Part of a small language model's weights.
Architecture: untied embeddings, normalized queries and keys.
Training: a variant of Adam for these matrices, 6608 steps.
Each number is 128 + 32 x the weight over its row's rms, rounded and kept within 0 to 255. Layers, rows and columns count from 0. Numbers have three digits each. The size before them is the row's rms in percent of the matrix's.

# up: layer 15 MLP up, 576x224, rms 0.0572, rows 540-575, columns 168-223
# down: layer 15 MLP down (transposed), 576x224, rms 0.0563, rows 540-575, columns 168-223
# gate: layer 15 MLP gate, 576x224, rms 0.0584, rows 541-575, columns 168-223
up540 112:112159123115107175158126144087131186085117161155130119150136131131133105093098100136131148084155134105101162136107108155127139141140098102194091114118134115154072110114
down540 116:150148119149119145153132129139080154075123148103178112083130191097094113119144106080024119138173132119134139108138123132107113180179090156186152113129079077133110096158
gate541 097:120081154142075095126144148162138106174129154151131167111144135110086151187164065155188113108086112150096181085151076120157086128110156107088175125113130170143160140122
up541 095:170158122133132159148152156152092108128062157096143081158146155150138143140124206120145096100155115113148122112073182197141118106132133122137126138113115128128075113091
down541 093:162151176097149164135140153143048110190061177079119123108104144097121159121114157116132122139194202156100132063117170155152085126221134143102137146145119118140086158082
gate542 101:113134124113153093145142140110179138139113138166123169142113148129114151116140117125148153131140129196116144079118135133187183169157138103166124102107146122137158170159
up542 104:151157218126146146219107079101086104159109088156130086143141069125131168136163107147129125135104127138141064100155098144100136208163127131143107161142120122119122173128
down542 105:149130126132156196161106127193153138110117090050084088169118102175099141053163093159125080112101130121151112119138187102124103158139124106112153197093115104143128083141
gate543 108:112179132098132121155123107137227122131153123146169108130189139127088086110066170167121121141159156103118110114158129175184181159181100143142157110108154176134154163161
up543 106:126143107100195118096147170065113083057059179139094151133135110145163157144080116109100151080165165137191090113128094131081113066091113125188101164152113156135108158151
down543 108:106131062128169134148126176174130199077100157095140131165041184123145157125127121196111091107144121131155160142136136092121151086112121134169182114129043141149100168137
gate544 099:141066131148169091120143062123075096137124142092132078071127114117137129122120078117131146161099072133095213128135110126120050147034151115154118126115172129081148168106
up544 099:119122111144088136134116104186055120166114113129160127127110094113111161139099121194136079089121133061120150192164173143153108140152138150092117128155098110138136157095
down544 099:132113132097108138078136084122142126104116093139187118182104149075115124103082122110027072124188174140153144116135151110147205106177108137125149161114173069115117088145
gate545 106:151134165159124132065112129140125120139089083136097138122095144074146166165199134083142145150119144164132130121095120087171093128179167144168157080104136114144101170104
up545 107:173157065126098051112099105172157103120098154145088137179129091109133122125177102111094076096184095114072176112134118099183144160061176203112113090142136152146104088160
down545 107:162086116105148143103118166128144167086147069144129132119132133154117156069161106109135138129102149115091149113176183107158118141152128167132099124120114137147102149145
gate546 101:146109152158122089086083109171205107123152140138134156162091175141137141126133105124142128132049074145099133077081164152128208119140134067132157083151126125089133112081
up546 101:117120177091088112171101154112084113157153184099112129134094133138179112147119139106128142158175186189122176126184153160085135165143178197162122099103131112177130114111
down546 101:157149065133057123099133167167109159114110099096102127097155172102128186124095162108157143147124065113114122129126122088161140114155145121123151130185097090109113135171
gate547 094:168140133178107129098145033137156220152128112083136140170128092126130171192125133145123079120069084087168103132085139122098094167207096154126197139122096153143111130132
up547 089:168101095116150147166134091159150106172146112143117130129107117134067101114094127210162079184115170157102118155172165135182139125094135137106099099081148101140135107120
down547 089:129145091123129133195141120194120164165117107072163106098160153070125060130096142175180142112118081114097186095166152106102125186156131068097196159240057115160085064126
gate548 101:145153078189142125120153135179075081117106119110084121141047148109160072161129141132113058148186145166084155165117175080124140111138133092120153092136071130164172184180
up548 106:085144106144125123101140199127092189122158157175144157141100148163147140138167101048024108119154173164107155182102090131095106080108148109116118177113122085154099071068
down548 105:161068113118116081096086119093154144024163138134149134143138082161161156107151143107086113068119117178121137181098028127053079126114149146115094153093072136102165103141
gate549 104:140135138179181099168188068180121165078153066163159133083117112119145211118132083146171085127123181121099139124141121119102102115141134143122092086126103184101133137170
up549 100:120160148168201116099135112126111084096132152128135144138127096102206166150139088170147088176134055153184102132120169048171122072096174121063140125144089138166200113155
down549 100:136126092175178151105152096102081092160155150116117095176148099108093103160161075113141144155127156173142119053144132082124155137141154101123149115114102129095139101137
gate550 102:145112156090121136153116097046114111073105106166159121107127062122158139144133127114085130120111157118122136084142091134108097152055115089156076133101159142155142133134
up550 100:126071086097098116113128136086144109091142143122128146108203071164100122128145146184137151158126141200116176120187110145148075112116125137081090178095122204114124106090
down550 101:070146140154121129107145183107161111140158202120132110179181082161125103155165177099116053173142149167166154133109170151078167117114166100132101124078144147095130165096
gate551 097:162133122154185162161152153182137131139076053151118157122119104103098111133080105165156142133092135093111131092090098152119136224136162145123123125130165189164145170154
up551 097:130124089174165141102159052125143120167148062072114181163098102123125150161145136143095160072094130100153121219127125084133130105130135107095092150151054120132116120195
down551 100:155088105165146109105133138200121099151143111071079137153145107177120155143158157139131122102122114165087165113098120124156178106132129125094113117156080128151114118145
gate552 097:159138130107150117142143079118134134082101138111128101148119148048131090116135148108152133130162119174090108121104117130153134188126117078118171122174128144154147160163
up552 098:149047096130127173156136091147181150129156079149165088169081073112094120080138120153130134057136103153083155114104207106134105159115150194086109132146077159105140088159
down552 100:134142152132136150143148132175079104144156029069160136182138138110127150133123135109102099121108080109121123104115154127127180152182207105136141159164038116182162172091
gate553 101:164134149171103148158132140152152182140091094115182176141125146082096087160161093141164090109112151148111166124100157127173102146072142129128146134080136166138140135092
up553 100:190113066113151119140172142144103106101132164122105107092093137125190145133118147112153152106145127113084153164142111148107176114129151149176123164114125098105154143173
down553 097:155089158185142136145123127188091062130118108122166156160096123138124094150103192151052093128143080101081145163185117110060136112167136182146137124140113165093173120122
gate554 103:089069130156159084160210138164155137170140097135126217186100144110136129138129177196113085104073111154129136131101153070175137131191118117121154105162068132120114135097
up554 108:114115125104097068118115174074169052158113148122174149136115123142097130130132108181109057070113092149073097168079062074152066200168124109129110081124149132118127079069
down554 108:121111102102129123100099152056182105159118121178103181124166157155117146131098108170141091121159149133163128131172079110117099117145122139094130123070154152111124099089
gate555 108:103126086102197118125210087128145221135127109106118123166141115114135139146118085148151125139125135104087111163175127107168060172154185121126115099136108166081176111196
up555 124:107169173142116075164131115117087102158110085108154046126117177118079155133085161120110160092166092105162165132076188106121147142146156119179144119104154100168093158135
down555 115:080139131099106097157135147085046054136040140124107108165123161168158120090068105193137076140130099149108132172134140158123109134106160132114075124057199099100101074117
gate556 102:124121090135158205142119123181123140096117067086114186121107128149128118135163111148149114169096124138105145087125133130123087107151130141190134165167110192139120167122
up556 094:104179142124147108169142114083141161131152081112098151130181132105133106158117093150133071119119165164155101182091150120094145114120117112086112123094092158147159125125
down556 099:096112107109179123147177148165123137166142069125077109123132126097129098126146109165103113174131118144104107151144121114166118130150163083132107111145083111149126097173
gate557 098:105186121139081110128136081160120169162124188135137235079146083127119169120129173126193140078144127157081102106146142150125127181203155138136157110125123165138145100128
up557 094:113132133114128143150104127133066136126060160090163147135131130132102102144051141082157108142062110070114126096101097106131101148141163091150159076140114082127186156122
down557 094:149118111098150099110159057123149115104125083130084066091151087056177121128175146117152148153073119041117160118154159160092158075142126134142094150099091072112127091113
gate558 101:102080095112116166107111081068103144113173089165171059141145127119100132149164141075085124141086151114124169097180141115086127120122038108165113074143178129165151129125
up558 097:155134130122157149091094123116150158118121121137075118107133129127127131075142090136135142127151083106162133174135190117162105163167101106146064131164136161079161135118
down558 099:141125195065147115147137123134073089054128132150067183119151177154084144162104162135131057163086119138089197086127113093152122148203144122094136139140143113115043170120
gate559 106:140093150075182142113126104142138110089095206214135067164146136113111111142065127118090125160069140136110105141164139151128144154137081142074163123122134194123150124161
up559 105:108152121070163109198088137154125127126118121162148110119124113147145100110110089136137139181128139099154081089204133173201110095130144167108136185121166119085060114144
down559 104:129185054206112110127097116145089142172127138182156188134132161147169165132179128117119123110190125128188121140122119093075153113086207127110125113107123074118101121071
gate560 100:162116102179092141176230114104178154145157087066118085159075133076156100137081148184123133150124199113090068177153159090146099143145078116081113094165135120134115114168
up560 100:086077109107073106146165168151143104166168110112095148146136148157103120103143152139163148099113130077139134101140137177106133175144056076100150098146135099124104091110
down560 101:163142116110158152121089165101099127116117130137105148155117128149127201107090113095097090130151057127148170091210159124123109167103119147105141167158124179145138138112
gate561 101:148102098161151058165123125160106154174115104109094170163131119123133104138163131088102064151066149165052142070128159125032133127118180141164175121081119125115095108167
up561 097:154105137128162155141148118108103156160120137127081083111177139108117129126080190106166122102105193168121108120135107130041129174092101108080112112136113138123114108168
down561 096:116080147141113185101169124110145160096146190186160137094150101015114147102143100092115163115147128148151053146206097172132074082122130139119216122109136128097127150095
gate562 097:180119110099149120120140217155151165193170159159126152112126111115164088116113158137160133143114182116135162150122179150100117108124104107158099117049142160183120154138
up562 095:081121147148131161145077170156082160122167147153142129096149107118121084102101113100153124148067156129166159165118151139074145127094130092123098129106134149078150134125
down562 096:105115174069114135130126115102091103173136121116115050155149078140120126119138102130138116107122140144099147120118124150118159157120091149120112092187176175104109077167
gate563 094:105119067149139110094121090115141112087050116116180139125109133095082148183159090177136130110097122176120185091138109119087168183102125106198165103138121114175093115156
up563 101:164101132089139143150126115146130144129139141121143122148101119154143104156070149083153144105102098174103146131166133110089056122134111144078139097114137083183182152115
down563 099:137106110069125155117112124125154132100102164144152158094189139038107134098057150108133091157098114133101203111187123143108083047077146146080151124157093087158144167094
gate564 099:127087174113127103134138164196107095129106051126173091105111091098163143155184123130142075104138125173116153121159123134140183198120119110155144087059143130119114149157
up564 102:078129132101100110149123108100118159133145145150054170110118161128155114157101123106159100126172185172120102127134091114103081124085131118145089152193086140102132081123
down564 099:118120081145144131163149140182129141146073143128142079156150127095142185133098129123164094094130088111150150166136089130165213123146128158129104070139159187136129169102
gate565 105:091123117094171091087131140186107103141109102150134140104076080179161129126121136115145096114124138153156098158093112129174136079108082151158137071189109086097121136176
up565 103:118051171133094172151137168085122164077103102124101088112082154125130090144160186054113077121126165102121138118104139110169167172118100121146133067075129097153158124127
down565 105:155148121178151113141084052166145058087103137143091142141094127225156158166146152136096169152129104156187115154063136158121154100138114085119103151141130132133080168175
gate566 101:144110117077176155130164131111072139138105153102098156095139077094143092134139078043129117116145122097061161142128096105064120162148117142075158096164125148140183171173
up566 099:142158094111154138090068144166066104127082118102151121103142142096144116137109092110109191156137127160155164099159100131116205111149121084156151141135035152100137139107
down566 100:100172166119145117111127167125138142192102079089154134108108161142091075096146101139165179121088162115169077123140100136181140171132159106127075088155121161114115165111
gate567 102:140160120086197145143167110161160172108036132131118110094100089105111052154118142172133138146133154060097199129129180103165146144118095147124173059114100099103139136122
up567 103:188128086128149159067096159141139135136150152146150107105123086105093137125105097110151100137158099129135129129108135146108123137173138111137079133143075163151117078108
down567 103:091152095099114124107152146185129166098116152076125134122120117077177129174141117107176124140150105120103122139142108132118159198158079118130132133104057126089104172097
gate568 091:113092115097096133152156120104105120105070137108161097108111157117125162096151041149200092129162177170058147119153126124124149106156156181105150091060090158151160086112
up568 093:098081167148073161125127124159077109109118183073107126120091085138107138105107095127117115123114121101167141097116179096108151147098163161135142090131158112113052107103
down568 093:112158096046136142124117175153110120115049085116220167096117192133150152119160089110110160085157146086119139143044075106143124113159172123116116141103118097173131127103
gate569 085:147154091119096162082113169132104152130085126151114097108129101143179100108185168131150135196170106120160168120131088190108145055058119134119168129167112080155112087107
up569 092:173156149164141109128113190100197077130115116145120126145147093122124106105151105095151098156171109114165108109159146142119146133163145113120102115137089093107175178056
down569 083:115101135113106149153170073177138144125143138100157140101119151105107112160118159162071177074077148107098125128096131105131138172152145139140137155096155155162141104204
gate570 111:162096070161169143170183154130172201152141077077102140112141112093124180130142123122152143122078164168111115184109174093177072116102169123127147095104093222117166182152
up570 120:109114104119050108120150129143129125151123152149164140131131143158081130154102134137109137127117121107164168112119117182124144164162116149145152091154134098146043121158
down570 103:080156130134055077136135129105117097139089186134115132177114128128067142159118135205104108089121112148158134156123166139181108157142129159154086118113195094109082111107
gate571 104:090134149114140098087182076157163116145125083110167137109161160134125198147166090119088120128114144146130187117197171119108103118164102132207125156120116157109101176158
up571 103:124150125081118119198123139118064112167139162152152128109158101135105075140072093132145174138194176172141099131124172125070111088078097108084113133178143160117130088117
down571 099:128149128096094149160097146149083158128145097165141089096158085139153097128090122128152106133130169131146085146083105190126097097152160090131126120100104145117125099114
gate572 105:082165150165089157081154100123124111182112121035134151130099167060175110149133110138136153185128150135153129139179120150139107162092190118104165162050114089158087090075
up572 104:146135122128226113192089130167104103067161133141175090141145075106084149112125149087049148131074062150088085177128160164124129121181145138108102078144142163072129171120
down572 100:102112137152057189104178106087092121113082125046130149089067166106157126128162097129186120148132157127153193128146143139179123159105146141086169153072104103136161118099
gate573 100:134161157137092116132127133167092142057175063105118133169110170103128147088151077181122139079115108098132156141128167130167094155151146134166133054103030172081116135081
up573 100:185166114099168139127121073104151136098134125139101133189146124161140118091131180107167174143119146170159099089140089100116138119149045128131141116099129155110174104110
down573 098:144163087118119120131081156080088191102142102139183155136167078103120160151104110138143146116028186073128136068175099118096183170137097099127095177149100151120094162097
gate574 098:144085131118163145139133130136127195147102044137152099146154132121087121114031173109107109058102106147065146111070118110097074107157119153157150156087166167150135098170
up574 102:075105101132127177095149081144131053073159148155122099088115128088168142140158130099133162118140172146201119172173098173098148103093152117079139084171094082056116209104
down574 103:105082113076148157139127116164128146135143064119163115129126124138103176179065127091074128079121129112090199106142134055119071100141166138143179145138140135164125151091
gate575 092:118074212135132141137163105122102145149142138156150136133102091102124153112126097110156128138150154134092122134120073122188118152209093113132105136120139169122154172121
up575 104:152107138161144137133145125130064120143131157183091202178140154151123129075100171086114137138118083161074136060081064144143150116210139075136114107165128163143084176140
down575 102:102159128144130141159115192143134124126148102124106096099160151107121081171135153141088140128116129072221118128143178101062131139049179129095135187136120129106144132137